Weights of a small GPT-style language model, trained from scratch on English Wikipedia.
Size: vocabulary 18049, 71.8M parameters.
Architecture: no biases in attention or MLP, untied embeddings.
Each number is 128 + 32 x the weight over its row's rms, rounded and kept within 0 to 255. Layers, rows and columns count from 0. The size above them is the row's rms in percent of the matrix's.

# layer 4 attention query, 512x512, rms 0.163, rows 59-63,123-127,187-191,251-255, columns 128-255
size [ 95 125  91 103 119  99 114 104 105 113  98 156 100 101 112  91 118  96  94 105]
[[129 168  80 205 102 159 161 144 149 106 139 173 153 111 153 132  99  86 121 135 178 126 131 171 165 120 139 107 148 103  92 144 168 161 182  81 105  91 157 104 138 119 126 141 108 147 128 167 140 110 102  94 121 108  96 105 183 121 162 130 141  82  97 157 105 195 118  87  46 134  85 124 125 138 164  98 160  91 224 139 139 149 141 173 167 175 123 135 121 126  85  64 141 164 147  60 113  87 104 118 155 123  97 130 126 137 176 146  87 121 109 181 115 139  87 146 110  91 118 133  99 105  89 116  43 115  79 136]
 [ 85 141 121  87 128 109 100  71 166 113 138 137 128 101  92 152 107 132 133 173  74 154 151 113 241 135 155 122 129 163 155 146 109 146 136 103 118 151 136 104  83 118 130 183 162 135 134 177 146 125  72 140 178 166 200  77 148 148 124 136 128 133 115 139 161 115  82 200  74 117  48 125 140 118 132 219  99 124 101 124  73 153  96 140 142 146 146 119 146 104  62 174 165 170 137 111 124 142 165 111 109 174 132 127 149 164 151 123 109 173  68 130 134  85 147 118  71 160  96 153 125 102  87 145 167 125 105 135]
 [138 158 193 143 159 155 119 112 133  71 125 112 115  64  99 105 127 156  94 110 168 161 149 150 178 110 154  82 101 126 168 159 162 144  66 131 148 124 105 185 115 181 164  98 145 128 118 127 103 152 152 121 136 163 130  72 207 123 155 137  99 182 118 136 106 134 109 137 108 145 168 148 124 133  94 157 141 155 142 126 136 131 119 101 165  66  95 219 137  76 110 109 112  92 125 164  89 149 116 169 124 127 146 156  86 160 127 158 108 187 103 192 150  69 152 110 137 111 143 103 149 152 117 157 106 109 201 116]
 [130 149 134 121  79 162 134 167 157 150 112 128 184 121 132 139 105 134 135 105 139 158 153  94  70 175 175 133 137 100 138  80 119 132 107 131 141 162 136 131 120 192  63 100 161 156 126 129 113 153 156 160 110 112 114 138  83  98 147 138 236 116 111 185 131 120 140 101 100 168  96  86 126  97 111 129 128  82  78 124 172  90 108 101 130 135 128 128 152 111 101 176 179 110 149 200 118 120 157 161 161  84 113 142 137 174 163 138 148 131 157  99 127 153  89 197 150 154 108 155 154 163 150 116 130 159  87 164]
 [164 175 124 143 113 136  91 142 104  74 171 130  29 139 140 183  55 127 119 127  64  92 126 146 164 100 120 126 124 149 122 117  99 137 137  94 142 154 154 101 104 120 141 128 128 163 135 138 159 141 113 138 157  88 123 145 115 119  91  79 115 131 126 182 181 119 105 101 109 133 171 136 152 150 111 105 175 148 137 193 136 150 188 198 114 180 148  61 113 195 142 115  99  98 105  99 101 106 119  90 154 110 107 155  92 142  92 157 142 124 151 159 106 134  99  81 131 139 114 102 132  86 189  85  79 116 124 154]
 [ 95 133 108  98 170 104  97 153 115 116  83 173 116 202 113  81  97  43 146 158 128 124 157 116  41 133 191 182 129 105 109 152 121 163 119 121 134 153 191 158 148  70 154  55 104 138 125 133 122  83  83 136  80 102 114 100 137 156 109 105 147 161 118 106 149 155  94 140 183 134 106 103 113 147 135 155 154 127 115  89 119 120  77 157 114 111 157 124 150 153 143 141 128 121 126 128 124  85 178 145  84  61  77 129 129 131 133 110 137 160 137 137 153  68  83  55 146 140 121  86 135 120 107 110 145  88 112 132]
 [145 151 167 144 115 123 101 133  88 118 188 149 182 115 152  86 107 126 149 168 101  81 110  76 146 130 149 109 159  93 166 144 108 195  90 100  92  71 150  84  65 119 129 167 136  96 150 145 104 149 120 223 107 153 108 144 106 142 165 160 204 187 145 102 185  69  61 153 113 136 149 164  86 130 130 195 108  85 152 130 168 151 121 130 169 165 115 142 125 158 123  91 135 172 109 150 104 173 107 181 102 120 101 142 179  98 112 126  83 183  97 104 177 131  46 106 131 122 153 135 132 162 112  91  87 146 136 158]
 [148 126 148 153 148  98 130 190 133 102 116 154 145 153 119 139  87 116 185 105  68 204 148 151 112 145  94 128 157 127 122  93 144 133  69  64 177 183 136 160 139 108  71 105 129 153  94 148 134  82 148  84 169 180 102 100 148 105 157 178  81 169  99 177 152 143 166  55 173 157 101  97 163 110 149 117 126 114 108 100 155 154 100  95 160 149 111 145  99 113 140 138  91  77 104 161  99 191 133 203 115 129 128 128 124 124 144 116 154 132 115 142 106 204 127  93 103 101 137  99 119  70 203  97 158  54  45 133]
 [136  58 132 137 123 136 146 141 138  89 151 155 101 176  93 147 128  84  59  96 157 129  99 159 101 129 142 154 112 175 113 110 123 109 152 154 199 154 106 141 189 107 148  92 182 126 138 160  76 102  98  42 128 174 145 113  64 178 127  91 107 118 184 177 130 121 150 103 116 148 107  63 127 113 181 101 121  81 105 133 113 113 163  96 114  97 109 161 113  85 113  94 161  89 101 164 124  70 177 137 110 153 121 140 161 138 116 193 114 142 127 116  98 109 117 162 123 135 100  84 159 144 109 154 144 104 126 161]
 [148  94 111 117  89 112 111 139 183 117 175  96 104  96  68 145 155 141  76  92 103 166 160 195 207 138 121 198 118 102 167 151 122 139 158 109 156 148 150 100 161  81 145 136 168 111 156 121 112  83 110  98 124 104 131 121 134 125 100  84  61 126 103 138 166  78 139 151 108  72 149 117 122 157 193 104 239 102 121 101  44  72  94 101 156 222 125 172 155 139 141 183 139  99 103 111 149 213  61 147 143 106  68  92 115 168 117  70  96 152 204 160 101 121 125  96  80 153 168 168 130 162  68 129 124 161 137 124]
 [117 153 178 156 122 151 139 142 161 108 176 183 137 203 151 139 138 127 109 164 122 121 162 122 126 110 147 176  92 127 105 111 147  81 133  93  53 110 110  71  87 133  82  76 106 154 168 168  78  99 149 147 100 154 160  84 126  76 112 116 143 162 143  62 177 178  97 135 149 183 119 127 148 138  86  84  92  99  98 161 108  98  93 177 114 139 152 147 109 157  95 121 144 104 155 138 114 153 159 114  66  30  69 126  81 162 116  99  79 127 147 173 118 154 110 114 114 112 116 114 143  98 106  80  98  88 113 169]
 [116 165 193 123  88 123 145  69 118 109 168 110 128 102 154 166 135 175 127 138 133 116 139 107 209 171 154 111 109 112 151  99  39 126 163 139 119 126 107 142 114  91 150 113 110 150 151 135 158 163 136 170 138 154 158  69 129 134 139  86 147 190 146 120 137 110  77 138 115  96  51 160  90 105  59 102 157  63 140  75 102 167 146 110 123  99 109 129 106 180 101  89 117 125 108 110  89 160 117  82 147 149 164 126 103 168  91 132  73 147 119 123 115 116 172 119 112  99 112 136  93 129 140 168 136 126 121 118]
 [136 136 186 192 154 156 157  96 160 138 113 116 157 121 124 148 134 135 163 116 152  96 154 214 112 215 109 139  96 144 179  89 173 141  70 117  95  86  65 158  86 122 124 106  55 130 163 122  85 138 118 137 183 159 151 104 133 123 143 111 126 145 113 112 165 154 141  79 102  86 109  96 159 111 134 105 153 136 133  97 147 110 160 167 109 130 115 173 106 108 188  70  87  94 124 135 144 104 107 148 133 139 117 109 162 148 173 118 164 112 163  49 143 160 148 138 163 102  80 130 163 135 120 131 113 208 154  96]
 [171 130 147 144 107  96 141 137 146 113 137 128 139  72 165 139  89  82 196 123 107 152 109 111 111 125 109 168 134 194 126 111 153 124 159 137 134 161 130 158 210 143 171 140 114 191 137 149  63 133 133 165 147 106 106 135 103 120 108 175 165 150 191 157  58 136 152 180 119 136  70 148 209 100 173 101 152  93 120 164 109 133 141 132 126 129 127 199 118 116  90  81 155 101 161 138 148 150 165 144 129 111  85 124 117 106 191 102 186 154 143 122 125 121  78 155 100  93 127 126 153  56  39 140  76 119 146 135]
 [177 143 141 144 155 156 111  94  87  98  92 151 123  91 127 144  46 122 115 102 106 137 138 131 116 136 133  93 121 156 150 100  92 138  74 120 157 186 152 202  71 107 143 157 103  70  89 108 155 147 128 140 163  87 157  88  76 131  90 122 150 133 124  78 197 107 105  97 123 131 133 118 187 161 125 202 167 121 135 161 116 138 147 156 129  72 151 112  95 132 103 131  58 109  74  78  93 113 126 152 132 151 145 141  79  86 130 173 123 117 111 136 105 105 145 118 132 189 164  79 112 105 160 130 145 139 135 143]
 [109 144 107 128 120 190 157 153 151  85 168  98 165  76 132 160 144 122 134 109 145 125 144 142 215 112 104 112 167  98  67 147 184 152 119  62  95 111 157 113 167 125 154  85 123 186 111 152 128  94 127 119  77 161 148  63  31 116 172 119 186 124 126 114 156  99  77  99 145 102  90 162 103  94 123  97 144 125 142 136 149 178  84 126 134 122 124 152 124 103 144 144 144 136 125 119 167 101 117 127  99 178  94  79 130 115 104 169 128 134 150 163 116 184 146 188  98 144 188 146 178 124 115 142 104 110 144 173]
 [134 111 127 113 140 112 180 149  69 108 105 158 157 128 161  86 144 124 129 122 141 191 121 134  76 113  62  81 168 149  93  66 105  97 126  87 112 123 102  98  93 128 120 163 117 171 153 153 122  72 196 119 166  94 146 183 109 147 156  74 119 108 131  44 137 150 141  93 130 158 121 177 137 177 107 117 176 125 173 123 128 174 198  91 138  64 107 114  77 160 121  89 158 124 153 140 119 112 147 117 143 111 153 129 138 140 141 131 127 130 114 105 136 127 152 172 119  71 141 122 155  74 187 104 144  96  92 152]
 [146 104 154 148 179 155 185  23 114 143 132 169 128 216 100 123 111 165 136 103  96 111  78 125 101  93 186 145 150 136 124  70 152 106 163 143 130 133 105  92 149 130  86 149 160 163 138  77 104 127 108  48  90 147 131  46 157 113 123 164 125 115 101 128 102 164 143 114 171 149  52 133 126 136 124 125 126  95 135 141 129 165 155 132 141 100 116 120 142 108 181 136 145 150 149 137 147 108 159 151 130 136 159 124 142 155 103 126 108 169 148 174 148 163 129  78 132 107 106 114  95 135 139 178 158  95 106 107]
 [ 79 106 175 133 110 115 103  96 145 111 168 149 169 142 133 109 113 172 200 111 172 163 156 127 157 104 147 124 137 171 153  97 111 192 136 133 142 162  67 105 124 138 159 163 102 151 162 157 128 122 208 135 100  76 139 165 171 157 126 183 153 108 121 134 136  75 158 178  86  91 163 146 140 136 161 108  92 118 110 163 154  66 124 125 123 158 156 116  90  49  60 126 121  83 114  95 123 129 160 105 135 100 118  80 176 104 116  88 103 116 115  69 133 137  34 127 122 160 157 148  61 194 154 194 171 103  84 129]
 [105 197 120 174 102 110 160 132 112 138 119 163 104 179 134  70  99 143 153 105 132 130 118 142 124 132 171 102 175 137  82 111  86 159 168  81 123 171 146 133  84 154 159 108 146 109 126 129 152 144 120 106  70 111 121 156 135 185 142 128  72 124 114 131 138  81  61 110  97  96 131  97 149  98 142 130 171 119 132 132 176 196 170 110 166 122  95 111  60 127 140  87 163 119 166 174 109  87 196 159 144 163 169 134 107 110  62  92 176 109 111 158 131 148 111 124 138 132 133 101 144 165 174  86 119 154 115 175]]
# layer 4 attention key, 128x512, rms 0.158, rows 59-63, columns 128-255
size [ 91 104  99  98 114]
[[103 138  70  83 148 129 112 138 101 191  65 149 112 102 123 101 172 137 145 102 134 124 118  96  93 186 136 100 100 136 106  92 187 132 140  87 156 161 112 129 137 156 115 161 133 114 108  96 135 161 142  58 141 104 100 120 170 115 180 144 107  67 127 153 113  99 164 131  98 104 127 140 144 101 172 111 135 124 136 109 109 141  83 185 106 130 175 131 101 130 164  63 103 138 126 120 138 107 118 127 120 120 166 137 149 139  98 129 154 145 103 129 100 129 137 114  81 132 128  90 137 135  97 105 115 134 156 100]
 [182  89 120 140 144 129  90  89 100  64  80  89 114 119 120  96 104 107 119 121  81 116 109 128 163 125 113 177 174 148 102 129 134 138 177 130 131 170 134 123 107 138  98  91 124 160  84 118  77 157 132 133 126  96 140  80 157 133  38 164 171  94 199 148 144 143 148 154  94 181 137  66 123 108 163 116 152 195  89  89 112 110 129 162 137 126  79 178 134 116 156 132  17 161 164 141 168  96 117 149  95 162  91  98 129 174 149 112 136 134 130  93 122 110  61  81 118 175  26 128 123 119 164 162 129 180 152  67]
 [140  74 157 129 135 149 130 199 138 198 154 117 157 169 166  83  76 124 139  84 116 130 115 107  73 165 133 111 108  93 135 163 146 170  68 168  86 106 206  83 159 123 126 106 156 109 150  89 156 153 139 150 122 169 143 209 119 145 123 139 147 108 113 100  77  92 140 127 154 168  90 173 110 114 177 118 135 126  76 119 111 165 165 139 114 107 140 151 136 103 167 123 164  82 153 170 114 134 136  95 102 123 119 154  97  93  89 127 180  74 161 152 129 119 115 156 121 159  96 125 116 131 115 140 125 164 191 119]
 [121  89  81 118 206 137 111  96 165 148 137  98 144 108  80  73 130 165  63  85  74 160 142 131 205 139  86 122 177 116 141 132 235 127 115 132 134  89 150 140  78 108 144  78 169 100 129 124  73  85 128 175 110 150 146  65 170 114 132 121 113  87 111 162 193 153 151  66 165 109  95  77  96 157 149 146 121 153 123 188 144 136  90  85 102 178 158 147 129 125 157  91 115 125 122 107  82 141  83 181 100 167 108 167  95 147 163 119 169  98  94 173 130 101 140  79 208 153 106 134 104 145 133 176  82 186 122  92]
 [108 140 147  83 190 142 182 131 164 153  87  88  65  89  68 108 174 156 114 129  95 117 114 105 149 142 127 162  76 159 126  57 159 130 137 161 166 145 109 123 211  77 130 155 111 105 172 147 114  91  92 143 166 130 148 112 128 101 121 171 165  88 157 121 102 119 185 108 152 138 118 158 107 101 147 141  89 115 155 175 107  65  38 170 160 121 166 100 100 103 145 153 136 126 109 116 102 156 107 124 189  96 122  75 109 132 115 112 141 141  99 201 170 158  80  97 141 136 145 166  85 200 116  84 140 106 129 174]]